python train.py --num_hidden_layers=13 --hidden_size=320 --norm_place="pre" --norm_eps=1e-06 --positions="rope" --rope_fraction=0.75 --attn_scale=0.177 --tie_word_embeddings=false --init_std_o=0.0 --init_std_down=0.0 --beta2=0.95 --weight_decay=0.098 --max_grad_norm=1.0 --schedule="wsd" --max_seq_len=1024
Each number is 128 + 32 x the weight over the matrix's rms, rounded and kept within 0 to 255. Layers, rows and columns count from 0.

# layer 9 attention value, 320x320, rms 0.133, rows 188-191, columns 160-319
[[146 115 117 162 114 113 131 104 119  81  91 107 156 141 136  86 103 149 119 150 115 174 147 122 122 127 146 101 109 114 151 100 134 171 115 172  99 105 102 149 185 100 173 146 136 109 107 107 131 134  26 153 162 125 125  87 184 133 104 104 154 141  86 116 153 102 123 134 163  83 169  78 174 129 138  77 163 141 101 139 149 124 115 137 109 201 169 163 127  67  84 171  97 132 151 125 128 197 157 103 143 136 180 126 131 106 116 114 142 135 129 111 130 102 155 102 146  69 142 125 137 137 156 181 137 144 121 177 131 109  97 109 144 196 124 159  72  76  95 127 156 160 120  75  81 160 122 128 176 162 153  97 119 151 130 114 122 151  82 123]
 [ 90 111 105 126 105 126  86 126 118 140 130 146 118 116 199 122 135 133 104 132 140  66 126 179 134 120 135 154 188 101 111 143  89 160 114 121 146 122 173 109 149 154 139 104 149 160 133 129 130 108 111 113 166 148 153  66  98 157 103 118 130 136 107 161 162 103 164 109 129 124 148 138 151 103  71 125  86  93 108  83 119 123 132 103 141 141 140 116 131 120 131 107 174 127 123  81 106 105 138  73 109 141 111 113 149 190 121 100 146 125 127 100 118 139 191 168 125 126 125 131 152 158 136 168  90 134 149 167 111  91 111 147 116 117 116 124 103 117  84 150 113 127 125 151 100  86 152 130 157 181 175 139 124 156 100 167 137 118 133 153]
 [114 129 136 125 124 150  89 184 143 108 118 157  97 125 129 206 148 136 181 139 158 148 112 157 144 106 148 146 113  93 105 151 110 121  94  84 175 102 157  84 135 176 162 155  96 146  91 149 161 150 143 120  96 101 117 127  77 121 114 128 100 171 140 138 128 103  82 141 123  64 102 132 134 153  98 132 140 130 110 125 149 160 129 152 140 104 114 104 116 153 125 148 151 148  99 169  72 100 152 117 115 132 122 167  92 131 152 154 146 154 133 109 131 126 141 115 148 117 154 129  83 134 113 133 177 124  99  94 115 145 131 156 135 123  75 221 102  83 101  72 130 128 127 157 102 118 149 134 131 139 142 104 115 107  96 136 106 101 160  86]
 [120 129 113 126 149 170 120  63 142 155 160 157 107 147 108 133 102 163 125  76 163 105  84  88 103 125  83  91 171 141 115  74 107 133 119 143 135 105 114 129 144 134 111 130 122 114 162 146 110 136 157  97 114  96 149 121 143 180 105 135 114 126 152  99  67 171 139 117 141 124 101 129 102 145 126 135  79  99 105  78 111 100 164 138 107 134 122 125 130  73 113  94 136  92 127 127  94 102 115 105 148 165 141 119 174 121  66 135 120 119  89 149 117 133  77 111 121 143 136 171 135 124 147 148 126  88  95 164 118  95 175 154 163 127 174 145 154 105 162 133 121 115 138 100 153 154 112 120 137  96 116 104 127 159 179 180 146 142  98 110]]
# layer 9 attention output (transposed), 320x320, rms 0.125, rows 188-191, columns 160-319
[[143 132 122  95 102 138 106 171 113 159 100 112  92 146  91 127 176 153  95 109 173 111 118 129 116  70 150 140 132 102 107 133 103 100 149 102  83 153 169 100 124 128 111 159 146 118 137 124  80  93  94 113  88 119 138 168 120 131 157 134 127 147  92 202  94  87 173 158 134 167 102 115 106 185 177 108 136  72 138  95 132 132 154 134 146 118 134 142 174 136 149 157 124 152 126  96 119  84 154 150 110 153  94 154 150 153 162  88 133 138 189 150 115  71  99 199 133 129  67 126 148 138 192 116 112  78 126 108  64 115 118 141 138 196 178 122 118 100 121 103 125 134 117 158 120 142 192 170  84 132 136 158 129 149 189 148 157 140 134 134]
 [184 149 173 126 124 133 170 118  93 154  90 174  81 149  79 125 139 159  75 118 124 162 143 146 161 140  99 171  89 100 110  84 172  75  90 102 145 130  69 110 140 137 115 137 183 151 122 140 170 121 187 199  68 142 116 217 198 135 132 136 171 112 102 158  99 114 143 115 108 120 115 157 146 133 203 127 150 164 163 169 232 141 168 113 139 122 106 142  80 147 147 134  87 133 107 133 115  97  69  98 148 154 165 134 129  69 136 137 149 124 133 182 115 127 144 135 112 178 142 139 124 127 137 106 149 101 134 128 127 170 136 118  93 138 119 133 220 149 169 148 133  83 131 172 192 178 157 125 175 155 118 117 143 121 124 165 125 135 148 119]
 [108 125 145 176 139 114 181  91 118 169 119 122 114 185 137 134 171 133 100  97 121 119 104  89  65 117  97  98 136 136 153  95 149 175 128 182 149 178  85 110 164 115 122 114 146 138 133 141 166  90 175 137 137 136 137 119 197  78 144 172 121 120 155  90 118 119 176 112 132 152 150 111 129 140 207  51 139 148 129 104 131 163 105  73 112 123 132  42 128 127 133 140 103 126 122 106 122  87 116 133 133 144  88  62 152 167 128 128  77 138 165 144 166 138 116 105 161 154 134  96 134  96 164 132 104 135 140 128 146 108 116 186 163 108 155  69 114 157 119 130 134  69 166  73 142  79 128 144 126 157 139 136 112  86 125 100  73 129 131 118]
 [137  86 135 151 133 122 162 152  92 164 110 176 132 113 149 155 179 102 122 204 133 183 167 191 138 100 174 163 127 146 119 166 114 124 143 146 116 116 121 143 144 118 151 126 106 106 148 137 118 102 125 111 132 100 152 121  71  98 116 170 161 169 111 132 147 109 110 145 100  99 131 149 170 144 125 144  81 158 158 139 165 169 121 112  88 143 170 192 119 138 136 118  82 130 176 122 132 112  83 139 126 118 129 125  66 126 113 159 167 161 175  86 174 152 144 130 148 125 143 130 108 131 150 103 103 104 148 105 158 139  76  75  85 133 148 168 100 117 119  98 109 104  66 152 127 114 145 169  98 155  80 157 120 139 131 134 164 120 115 141]]
# layer 9 attention query, 320x320, rms 0.109, rows 192-209, columns 160-319
[[117 136  91 144 100 154 112  82 152 131 144 139 122 106 137 111  70 144 151 146 129 106 135  71 141 114 157 139 114 119 163 143 130  95 126 135 143 159 131 106 124 126 103 119 148 111 129 117  72 105 164  97 100 120 135 131 135 133 115 126 155 154 131 155 127 154  97 153 146  80 145 136 147  78 100 180 117 128 107  98 140 125 133 138 158 127  82 182 110 124 148 141  94 117 100 129 171 140 137 134  95 105 103  97 122 138 150  62 138  92 111 108 112 129 121  93 146 130 152  99 141 138 138 136 156 136 113 145 157 163 168 133 144 187 133 159  88 126 143 120 146 106 160  85 136 117 142 122 171 174 163  82 109 134 112 129  89 147 124 155]
 [ 92 171 194 136 167 146 140 169 102 141 147 107  70 127 140 127 107 122 139  94 105 143 135 137 118  87 119 105  66  88 117 140 109  95  99 125 108 134 184 135  91 106  94 160 128 137 170  83 138  50 147 109 146  77 139 125 133 148 138 137 112 143 111 115  90 161 121 121 136 120 121 127 158 130 180 100 170 167 108 142 108 116 124 127 132 140 140 122 151 105 141 139  99  98 161 160 113  93  98 163 160 174  81 126 106 135 109  89 102  68 173 156 110 144 100 146 131  56 101 112  95 132 117 105 126 129 136 127 126 164  90 131 124 172 138  93 166 119 127 106 135 110 120 123 168 128 129 126 116 126 102 141 122 130 107 130  79 136 105 119]
 [114 116 150 156 131 105 128 133 111 152 124 164 144  99 148 157 113 107 142 115 161 128 147 111 113  94  95 129 105 106 175 158 140 148  92  58 126 134 167 110 127 142  88  62 172 166 148 171 154  91 102 140 134 120 144  99 123  97 154 190 155 103 162 120 150 139 121 154 136 123 133 148 123 130 114 134 126 181 113 132  80 143 103 114 110 128 100 152 111 182 157 126 114 131 105  90 124  86 145 126 113 149  73  82 141 106 177 130 124 131 143 156 149 107 117 120 133 194 107  86 141 122 149 125 129 181 124 115 127 107 132 102 111 122 125 133 124 100 110 140 121 130  82 142 130 129  82 131 132 117 149  96 174 149 146 128 110 118 115 134]
 [110 128 145 127 118  97 130 113 133 116 139 108 151 115 109 124 128  97 131 134 142 123 184 159 108 144 186 120 161 150 146 133 149 115 125  88 126 120 130  74 126 148 109 163 101 139 123 112 128 106 156 101 110 140 133  80 125 155 122 134 131 148 100 139 158 105 135 140 100 123 165 109 158 153 147 209 131 128  88 101 133 111 155 136 140 117  93 113 150 102 121 124 113 103 161 135 141 127 149  90 105 111 124 118 140 114 169 124 142 104 125 154 131 158 113 128 152  95 124 129 122 120 128 157  95 131 112 135 168 129 104 156 119 108 161 116 120  99 109 138 128 134  67 148 135 145 116 117 123 116 155 142 143 141 117 106 120 119 121 133]
 [129  88 137 122 154 154 135 122  85 167 116 174 158 131 162 165 114 115 133  70 146 155 149 149 127  91  64 107  89 118 108  92 129 146 120  74 136 110 141 108 144 114 142 116 143  92 122 146 127 100 151 126 173  92 163  79 118 129 138 166 139 118 165 155 107 180  71 113  99 100 141 112 156 173  74 117 107 114 103 142  87 116  63 138 121 122 141 133 174 125 138 154 136 113 118 158 142 144 139 139 120 121 134 141 111  79 133 175 121 119 191 121  95 123 159 125 172 104 101 155  88 153 136 132  84 165  84 105  97 140 175 101 137 132 122 166 140  91 121 126 139 152 132  72 168 173  88 147  97  97 122 111 166  86  99 131 206 123  87 124]
 [ 94 111 176 105 136 134 125 146 170 133  54 171  58 159 187 145 109 130  97 142 128 153 106 113 192 152 181 118 120 129 146 133 141 146  41  72 126 110 141 160 118 101  96 147 131 129  74 107 155 151 125  69 149  66  97 170 138  91 116 123 121  84 108  93 123 141 103 160 179  79 148  86 137  94 119 131 184 109 137 151 134 137 139 132 165 136 123 126 184  99 206 134 172 124 132 125 135 121 158 167  81 177 159 145  81 117 146 175 192 127  60 119 126  63 138 106  96 138 152 128 169 156 131 107 128 139 142 143 102  89 140 127 137 153 140 155 121 129  95 158 149 148 142 153 121  48 111 117 124 103 132 144 159 104 126 185 159 127  89 107]
 [124 117 167 105  88  95 127 174 134  79 115 119 171 108 110 167 103 148  88  81 134 171  98 100 106 116 135 116 118 155  96 151 122 112 122 130 116  87 167 101 137 128  90 160 150 185 117 118 114 133 174 130 127 203 143 130  91 145  57 103 113 134 123 111 129 154 129 138 144 126 109 138 166 176 126 141 135 125 117 123 152 152 155 122 132 172 131 115 138 124 128 107 180 131 107 137 157  87  84 153 121 124 134  87 173 164 173 134 175 148  71  79 170 129  82 124 170 143 141 140 158 135 197 123 112  72 137 123 159 179 151 116 126  97 120 112 104 156  86 124 150 140  58 149 162 151 135 132 115  85  64 125 148 180 138 119 166 181 108  68]
 [145 133  99 115  79 137 141 131 144 111 130 138 125  87 154 175  87 147 147 155 175 103 142 179 141 158 138 158 154  93 120 145 152  77 117 165 118 155 161 161 138 120 143  84 153 146  79 182 112 104 107 174 129 159 158 105 129 144 112 102 141 162  79 121 124 125 115 126 105 109 143 193 119 111 116 186 119 113 135 142  81 128 117  73 173 154 132  85 103 148 203 130 169 104 158 175  59 196 102 135 141 163  83  51 154 172 197 172 135 210  78 144 140 157 118 139  72 121 137 194 147 207 167 139 121  70 126 103 136 133 147 118 124  70 121 150 104 112  85 108 164 151 148  81 147 150 177 115 132 155  67 108 180 124  99 175  95 113 146 132]
 [214 137 145 133  96 123 132  89 195  68  94  39 115 122 144  96 124 156  91 156 143 118 130 166 153 116 136 111 138  75  92 120 145 128 113 157  83  64 176  91 111 127 119 180 116 134 138  92 179 121 131 121  99 144 155 109 170 134  86  86 100 153 113 160 176  69 112 148  95 136 151 145  74 146 125  87 137 154  52 165 107 150 167 156 151 100 134 143  80 161 116 131 192 141 143 116 143 114 131  84  69 135 123  80 194 161 103 151 189  82 125 109 121 122  91 140  53  20 108  41  63  83 130 139  65 107 154 101 104 141  76 166 157 105 180 116 131 116 148 168 124 177  82 138  41 133 104 105 118  75  91 147  85 128 130  72 186 144 167 124]
 [122 100 151 181 143  97 168 178  80  88 104 127 189 151  77 106 123 196  96 118 114 116 165 201 133  68 146 112 152 147  81 118 129 123  54 102 146 108 171 157  73 143 161 100  97 108 177 131  86 123 159 154 128 113  89  79 102 146 153  83 109 145 168  93 102 135  83 151  75 168 110 113 106  88 127 125 127 182 199 118 145 140  64 125  60 156 204 151 119 104  80 119 184 130 121 109 165 109 152  91 105 121  83  95 178  94 181 145 148 194 126 120 167 153 108 137 162 109 168 209  85 110 109 154 156 115 168 107 145 133 164  34  94 144 164 108 128 139 116 125 128  81 108 145 169 236 154  97 119  93 121  97 221 175 141 165  97 126 117 196]
 [139 121 160 179 207 176 170 119 104 120 180 115 121 161 148 157  86  81 154 121 208  48 137 163  93  90 107 147 144  97 183  64  84 108 156 156 148 107 171 104 146 132 117  37 160 100 152 165 157 165 123 172 171 167  85 118 167 149  66 120 152 145  96 130 198 162 130 122 116 141  70 102 115 119 112 154 138 161 214 138 163 163 111 178 162 131 185  60  64 170 128 130 145 135 145  53 142 160 161 129  80 110  83 109 175 111 112 143 138 183  93  72  39 148  90  48 105 129 163 156  60 148 131  85  59 186 138 170 191 143  61 143 154 139 233 147 127 127 154 116 141 125  92 209 157  43 213 102 103 170 133  68  36  52 199 107 252 105 126 148]
 [101  82  88 175 129 114 122 147 142 136 140 178  82 131 124 132 135 161 136 169 120 135  64  67 173 170  96 117 164 182 104  53 152  73 140 158 104 107 127 100 121  84 154 171  99 145 137 146 147 115 122 111  93 111  58 110 163 105 114 113 150  62 117  91 162 156  94 102 112 155 113  74  73 107 105  76 120 135 147 127 105  99  94 192 156 136  94 118 174 145  86 161 142 119 139 123 186 184 126  86 110 147 158 110 184 180   0  99  63 123  79  93 119 164  95 133 126 167 106 109 123  99 151 144 131 111  99  99 128  98 161  65 167 114 139  79 119 105 181  98 131 125 176 102  97  91 196 137  96 170 116 142  98 141 147  72 193 137 140 144]
 [121  97  98 126 132 184  97 128 129 156 152 106 151 188 132 108 153  98 115 133  67 115 108 107 127 132 107 131 107 127 169 160 150 155 128 122 149 158 139 139 170 131  97 125 108  85 161 106 120 112 129 146 104 154 152 136  79 154 111  65 133  95  81 137 175 109 124 128 111 107 125 134  98 139 126 153  89 135 156 147 135 132 117 152 139 155 133 141 156 120 113  71  81 142 172 132 114 118  68 109 135  87 134 168 117  78 137 147 147 132 141 134  91 188 135 112  84 156 108 173 138 154 119 128 128 110 147  98 106 149 109  61 118 113 135 146 102  93  81 155 140 131 151 139 127 123 126 163 148 166 134 135 118 133 123  67 144 115 170 125]
 [146 123 149 130 115 135  90 120 155 108 112 137 132 115 163  94 100 131 125 145 107 168 152 138 122 113 118 102  84 156 106  51 123 157 159  96 147 137 124 132 110 127 136 107  95  97 150 105 101 122 173  98 112 137 143 143 117 140 123 120 121 159 153 141 149 131 149 108 111 103 105  85 133 113 147  72 114 138 154 132 115 162 184 120 133 120 178 114  82 144 121 147 112 128 156 148  75 122 213 135 104 129 152 149 142 183 134 106 118 139 127 119 115  97 131 134 112  89 116  87 127 127 107 153 133 173 153  90  92 126 171 116 132 121  84  99 117 112 144 118 132 138 110 159 131 104 148 121 153 126 143 107 178 133 122 110 137 108 171 116]
 [143 126  84  91 103 115 145  62 133  82 111 132 144 146 109 105 110 125 158 135 147 115 136 130  92 133 167 121 128 141  90 118 121 162 153 112 100 100 105 137 138  93  81 141 150 141 136 148  86 164 163 138 144 159 130 144 124 183 128  74 125 120 101 128  88 111 125 100  98 138 132 161 140 128  77 118 100 127 175 120 143 164 176 140 131 123 168  91 132  78 127 101  92 148 128  93 142 114 134 123  62  87  92 141 171 147 132  92 124 104 112 113 141 135 135 165 185 136 166 116 192 159 115 130 111 109 134 130 164 117 112 117  55 122 135 131 113  87 126 131 148 101  91 111 140 122 165 119 138 149 135 133 131 101 180  90 158 119 162  99]
 [141  96  91 160  65 138 137 122 168  61 117  72 172 150  66 147 141 156 126 100 120  94  94  75  98 164 119 116 114 196 117 102 158 114 176 188 140 111 145 136 138 121 140 147 124 149 127 140 132 149 154 123 122 150  83 126 118 153  89 133 125 166 147 145 120  76 133 101 116 150 124 158  89 126 171  77 110  90 149 108 118  98 188 140 151 170  89  89 145 118  87  93 166  97 136 139 167 128  70 126 144  95 103 115 121 137 131 110 154 140  86 103 139 114 148 128 145 110 137 132 127 140 154 171 158  69 124 110 149 137 124  93 119  63 158 121 110 132 137 130 104 103  81  87 116 107 169 158 115  67 104 107 104 132 114 115 129 153 157 119]
 [167  41  75 160  54 109 121 111 212  88 142 139 178 143  57 151  66 127 158 129 114  92  93  61 105 145 136  92 131 212 148  78 170 109 104 104 101 112 121  98 181 133 145 133 149 108  97 121 170 171 137 109  89 177 138 128 116 135  90  98 114 146 135 160 107 116 147 147 100 130 140 109 115 109 133 154 116 124 134 137 146 115 181 136 170 178 111 122 120 115 135 131 155 116 111 134 173 110  87 138 132  99 121 102 131 173 165 156 168 158  58 112 186 130 111 140 101 114 107  96 118 132 145 150 103  76 105 123 166 158 107 130 163 133 152 146 155 117 143 122 128 141  65 125 152 146 167 116 115  85 107  96 131 141 112 156  91 158  95  92]
 [159  78 127 196  61 149 145  92 141  89 145 112 164 171 113 128 176 170 100 197 101 119  93 142 159 132 172 112  79 135 155 115 149 109 104 135 155  74 168 115 131  88 110  95 160 116 124 117 118 126 113 121 201 139 107 100 132 135 122 149 142 122  44 111 143 101 222  98 150 148 140 128 113 159 117 165 139 107 150 135 133 157 181 116 141 150  92 117 135 156 192  88  95 161 104 139 186 187 118 166 178 137 120  97  86 121 168 207 127 158 114 210 144 146 102 109  89 102 117  78 125 120 182 134 131 135 118 103 122 116 123 197 122  50 129 156 160 172 139 187  89 178 159  92  97 148  80  95  79 117 161 187  98 110 163  84 119 161 136 130]]
# layer 9 attention key, 320x320, rms 0.113, rows 192-208, columns 160-319
[[173 105 131 110 108 127 103 132 149 139 106 141 110 101 109 127 104 126 125  96 144 131 136 115 115 167  89 113 152 119 132  86 118 160 112 120 131 150 105 148 117 126 100 111 122 156 141 124 163  95 103 125  85 110 114  98 120 133 132 123 140 122 159 105 143 129 110 137 147 126 113 153 118 125 120 129 141 134 154 143 121  95 127 169 147 131 191 123 165 153 108 123 125 137 115 116 123 156 137 115 142 198 154  53 152 112 145 115  96 134 136  90 154 124 136 131 136  94 125  87 124 126  72 123 173 149 130 109 121 132 132 120 168 135 119 106 137 127 129 127 118 104 156 130 125  66 133 132 118 138 159 158 125 130 137  95 121 111 146 113]
 [181 130 129 100 110 118 105 109 117 145 111 147 103 118 153 117 122 130 176 130 149 123 155 150 134 123 130 118 159 113 150 137 115 159 100 111 139 112 131 145  81 117 117 135 141 159 110 127 164 147 130 147 128 150 128 167 126  94 149 134 125 193 119 123 146 178 138 111 148 166  92 119 151  82 109 167 149 183  99 110 120 151 138  87 164 127 127 124 140  95 132 168 153 112 157 120 166 138 122  89 134 151 117 122 114 147 145 153  84 133 127 137 121 138 132 123  99 138 115 133 118 129  95  92 121 135 153  77 166 131 108 120 152 112 127 116 102 114  94 111 110 170 154 119 125 111 125 126 128 173  85 142 124 181 136 112 106 126 113 134]
 [ 90 152 146 158 117 176 167 116 126 105 138 114 102 119 158 134 157 139 145 102 112  98 158 173 172 147 130 123  95 125 128 122 157 126  71 134 127 136 156 164 171 139 147 120 109 133 142 145 150 119 130 136 125 126 111 126  98 121 144 122 134 117 160 104  83 172 148 145 154 130 149 117  89 152 118 119 161 136 112 135 100 142 120  71 168 157 150 132  99  90 104 130 148 141  92 175  95 149  86 151  84 139 128 124 107 108 139 172  79 110 162 116 141  92  98 117 136 113 126  85 122 123 118 169 126 123 126 144  93 133 135 147 111 132 112 127 147 126 170 129 166 113 111 174 136 108 118 142 125 101 146  94 121 148 151  96  99  95 118 155]
 [ 97 133 107 126  95 149 132 116  88 111 120  99 108 117 106 117 173 126 156 204  79 101 123 160 176  79 112 152  78 120 147 160 111 102 121 116 152 121 101 156  92 141 105 158 114 107 127 177  67 109 104 167 103 152  93 175 153 116 148  65 110 167 169 176 121  72  59 174 133 189 154  72 139 128 123  93 139  63 159  86 133  78 140 114 157 131 127 128 139 154 119 176  96  77  82  92 127 161 127  98 146 109  98 115 115  85 145 162 151 101 156 103 133  71 158 148 123 123 118 102 105 118 124 131 114 148 132 136 110 126 154 182 176 181 145  95 131 111 150 129 127 132 142 127 160 113 153 128 135 188 115 132 123  79 121 152 153 109 147 135]
 [120 146 140 111 159 158 170 146 128 137  66  94  63 121 117 125 135 132 111 136 149 138 122 119 131  93 126 187 110  96  97 145 134 128 131 161 153  83 170 147 117 119 148 101 118 128 102 130 167 157 179 127 163 136 119  86 152 134 143 148  77 154 119 143  85  98  68 166 143 119 138 119 144 110 128 113 139 122 100 124 113 145 128 175  93  98 105 119  97  96 118 110 113 112  90  75 114 131  92 155 107 147 136 171  86  94  87 112 140 145 115 140 172  98 149 171 146 161 139 158 114  96  90 143 102 153 136 167 114 153  85 110  99 146 125 120  97 157 143 141 151  98 150 139 123 112 129  97 143 155 125 106 102  98 130 151 162 138 104 161]
 [114 147  94 149 129  97 100 192  68 192 141 109 158  88 112 121 131  98 193  95  82 125 131 105 181 147 115 103 116 130 146 172 135 118 162  96 106 156 120 139 136 115 170 111  94  70 120 123 116 142 153 143 145  91 128 140 142 112 133 111 138 161 118 139 111 108 136 201 151 148 119 115 109 130 105  92 106 128 137 157 150 118 128 158 127  93 148 104 134 134 102 134 103 103 116 125 128 166 185 133 124 131 121 146 113 115 110  47 109 113 180 128 123  85 154 138 139 136 125 144 189  91 136 139 134 114 188 128 151 128  99  97  73 113 209 134  92 113 118  95  95 115 124 125  98 112 114 144 179 158 117 147  86  80 142 130 165 107 141 152]
 [118 164 137 102 104 119  90 125  80 127 136 147 139 102 142 108 130 175 103 112 156 180 119 159 150 162 172 142 117 153 133  98 104 120 113  84 121  51 175 162 165 122 120 135 177 102  84 144 164 169 149 116 116 120 106 120  86 153  96 168  75 118 105 174  83 164 129 152  96  87 187 140  91 145 145 128 104  99  66 169 109 106 114 187 182 153  89 132  97 158 122 162 131 158  72 112 124 160  99 136 106 117 136 165 186 107 122 141 162 127 108 116 129 132 150 146  97  93 190 130 133 165 147 147 163 109 194 128 120 157 140 137 160 169 149 135 156 130  79 121 113 137  95 113 120 166 148  97 145  88 103 115 110 137 138 157 155 143  90 106]
 [147 138 151 194 143 159 181 140 160  63 200  63 120 178 104 130 160 171 123 151 125  52 128 154 128 174 140 104 114 152 130 117 199 185 180  97  90 100 108 116 139 110 131  96 167 107  60 169 126  34 108 156 190  38  36  90 162 117 178 128 164 155 163 122  90 120 150 122 105  64  43 134 155 130 113 122 166  80 115 167  61 100 135 154 171 158 149 156 116 154 132 119 194 132 167 123 117 137  78 124 159 170 202  73 148 142 189 129  72 127 165 101 135  77 185  82  41 121  84 126 149 101 109 152 140  64  61 183 164 188 175 111 199 170 112  87 158 112 133 146 135 153 214 101 101 142  49 113 116 160 154 157 110  84  58 147 106  74 139 185]
 [123 149 145 104 109 133 122  65 116 172 133 108 121 135 119 143 140  88  65 113 133 158 150 137 114  96  95  62  73 140 138 116 114 115 178 158 113 116 101 155 149 101 117  56 158  81 141  85 164 154  77  87 115 105  94 192 156 112 114  64 106 152  80 212 108 172  82  74 148  78  96 147 103 157  86 101 133  79  86 149 137 130 188 176 147 124 100  95  90 218 143  99 104 109  98 109 132 176 162 110 168 159 101 161  59 129 107 140 139 122 152 149 118 113 163 152 164 103  88 145 139 149 131  99 127 111 167 107 112 154  69 140 141 112  28 129 192 185  90 112 144 110  82 116  74  98  77 107 149 111 187 200  82  96 157 171 121 121 173 102]
 [ 32  69 189 179 110  62  84  61 153 206  27 174  99 159 146  65  60 128 113 110 150  68 134 174 112  82 185 151 140 137 175 103 190 225  80 128 140  86  99  88  54 169 121  90 126  53  97 111 135 137 129 137 189 161 119  78  86  99 159 120 134  97 117  72 109 122 158 107 147 133 114 106 103  69 161 139 113  92 150 122 163 144 108 122 156  94 168  91 100 131 124 120 133 153 124 198 121 147 123 133 150 159  94  91 102 175 101 137 129 158 152 185  98 105 126 131 134 150 171 128 136  80 106 182  82 161 165  71 151 188  34 167 109  99 128 106 137 146 105  90 122  96 138 137  84 126 149 111 119 114  99 199 173  91 183  66 202 145  91  96]
 [ 62 108 176  97 220 166 186 177 103 137 194 112 133 143 110 190  57 180 119 107 111  77 123 202  68 151 103 143 135  85 153  74 103  86 163 196 106  36 136  95  79  81 160 151 116 104 112 130 170  74 140 216 140  63 146 168 164 158 101 113  87 134 123 196 123 129 200 178 124 100  48  94 126 119 107 133 209 141 143  59 123 199 153 164 158  15 138  36  54  87 126  70 120 154  64  60 171 227 123 133  69  81 130 126  97  97 117 121 115 151  65 147 123 147 108  31 134 139 177 147  68 117  94  82 152  98 121 109 229 136 133 167 106 123 165 102  93  87 138 122  99 146 121 235 117 106 109 130 104 237 169  34 127  63 137 150 236 171 129 246]
 [116 135  74 180 157  67  39 187 153 106  83 133 160 127 129 149 117 140 217 108 113 107 138 109 132  60 107 117 157 174 130 113 115  93 169 160  94 122 152 118 130 148  92 124 155  25  66 130  72 137 159 162 151 104 124 108 128 138  62  87  97  82  98 183 152 157 111  41 137 146  99 175 135  83  84 149 145 148  94 113  88  91 160 175  98 104 126 109 155 116 148  95 145 100  65  98 174 119 189 127 104 129 165  40 164  40 102 130 145 132 142  59 161 153 130 163 143 151 160 122 151 139 229 146 113 133 138 178 149  99 130 191 153 159  82 103  74  76 122 108 120 157 153 198  67 133 179 118 142 175 120 137 157 166  91 114 150 157 144  68]
 [148 137 114  98 143 136 165 164 141 126  88 135 101 142 119 125 118  98 142 134  99 136 138 168 161 129  99 114 122 128 105 121 126  93 117 107  96 140 133 159 111 158 147 111 138 156 136 109 115 129 121 132 159 123 156 131 125 145 104  97 127 135 123 146 100 142 130 106 148 162 153 137 139 206 116 142 112 138 140  69 127 166 114 125 130 104 110  96 109 114 102 110 146 124 156 119 130  97 124 137 153 121 145 119 122 140 130 109 111 128 159 122 119 101 132 139 126 104  98 118 114 155 133  85 155 117 127 122 101 159 131 111 123 139 144 116 129 135 115 118 159 169 107 126 134 105 126 158 160  89 142 106 161 125 126 134  60 115 162  77]
 [116 139 144 108 105 120  88 111  95 136 156 131 135 124 119 117 131 149  96 108  81 150 131 163 109 148 100 124  99  81 105 107 101 152  76 125 103 130 153 143  88 148 148 132 118  99 148 142 189 136 105 108  94 104 110  99 162 162 139 140 179 145 109  91 147 131 165  92 116 148 169 135 143 153 109 109 130 135 159 150 143 120  99 113  95 122 112 105 105 113 105 114 126 135 121 142 158 110 130 130 133 135 152 133 112 130 133 135 109  84 124 109 158 142 154 142 147  99 116 118 137 128 150 106 116 142 108 199 157  90 129 115 125 103 113 136 120 153 131  85 126 124 126 128 163 115 101 145 119  69 163 117 152 120 101 159 145 124 117 120]
 [159 172 111 123 152  69  85 181 110 134 119  91 112 153 120 143 157 119  78 128 139 146 148 103 154 148  97 134 152 133  69 133 128 113 117  65 116 152  68 127 118 134 129 134 142 132 125  92  98 156 155 145 150 149  95 135 143 141 126 137 117 159 179 188 113 108 113 102 125 135 102 124 142 132 152 130 153 124 161  80 124 127 103  89 163 129 126 105 120 151 114 138 135 157 149  88  61 103 113 163 173  75  87 137  85 130  82 142 196 132 108 141 128  37 115 139 120 114  52 132 136 121 180 128  96 100  86 112 116 119 148 127 115 197 155 133 163 133 119 161 102 118 152 120 116  85 131 173 122 149 135 119  96 127 148 153 119 137 176 108]
 [138 143  84 130 122 149 157 148 134 102 128 131  89  77 110 153 112 138 113 136 121 109 144 131 144 166 143 118 140 125 113 166 115 121 169 132 163 109  71  81  93 101 114 143 122 149 110 120 106 144 170 161 102 174 168 116  93 142  76 150 103 150 114 169 134 133  95  98  61 135 192  99 155 106 153 139 156 179 136 107 173 112 135 120 100 144 155 123 111 139 141 153 134 166 114 122 129 146 140 127 115 129  87 156 154 104 110 160 138 198 138 137 106 161 152 102 106 107 149  91  98 175 145 116 104 131 103  90 145 140 151 164 167  75 146 109 114 137  87 150 121 163 126 161 161 124 139 162 112 170 151 142 129 156 111 107 163 147 139 137]
 [181 126 109 146 158 106 169 168 142 134  96 131 126 115 130 149 112 128 142 123 214 114  80 127 139 102 147 128 148  76 166 179 102 127 140 162 120 118 123  91 140 117 102 149 205 159  72 129 163 141 164 117 139 139 132 148 128 163 152 155  96 125 176 120 122  78 131 117 141 188 119 159 148 103 167 128 118 163 169 141 102 153 142 118 134 139 137 131 114 124  88 106 130 134 133  96 131 123 112 125 141 135  58 106 170 150 195 122 174 164 141 104 139 136 140 104 113 112 110  95 155 123 129 135 108 127 111  89 158 112 158 122 137 139 132 115  93 130 131 208 147 132 168 127 131 165  87 143 112 147 152 174 172 133 103 121  68 152 156 164]]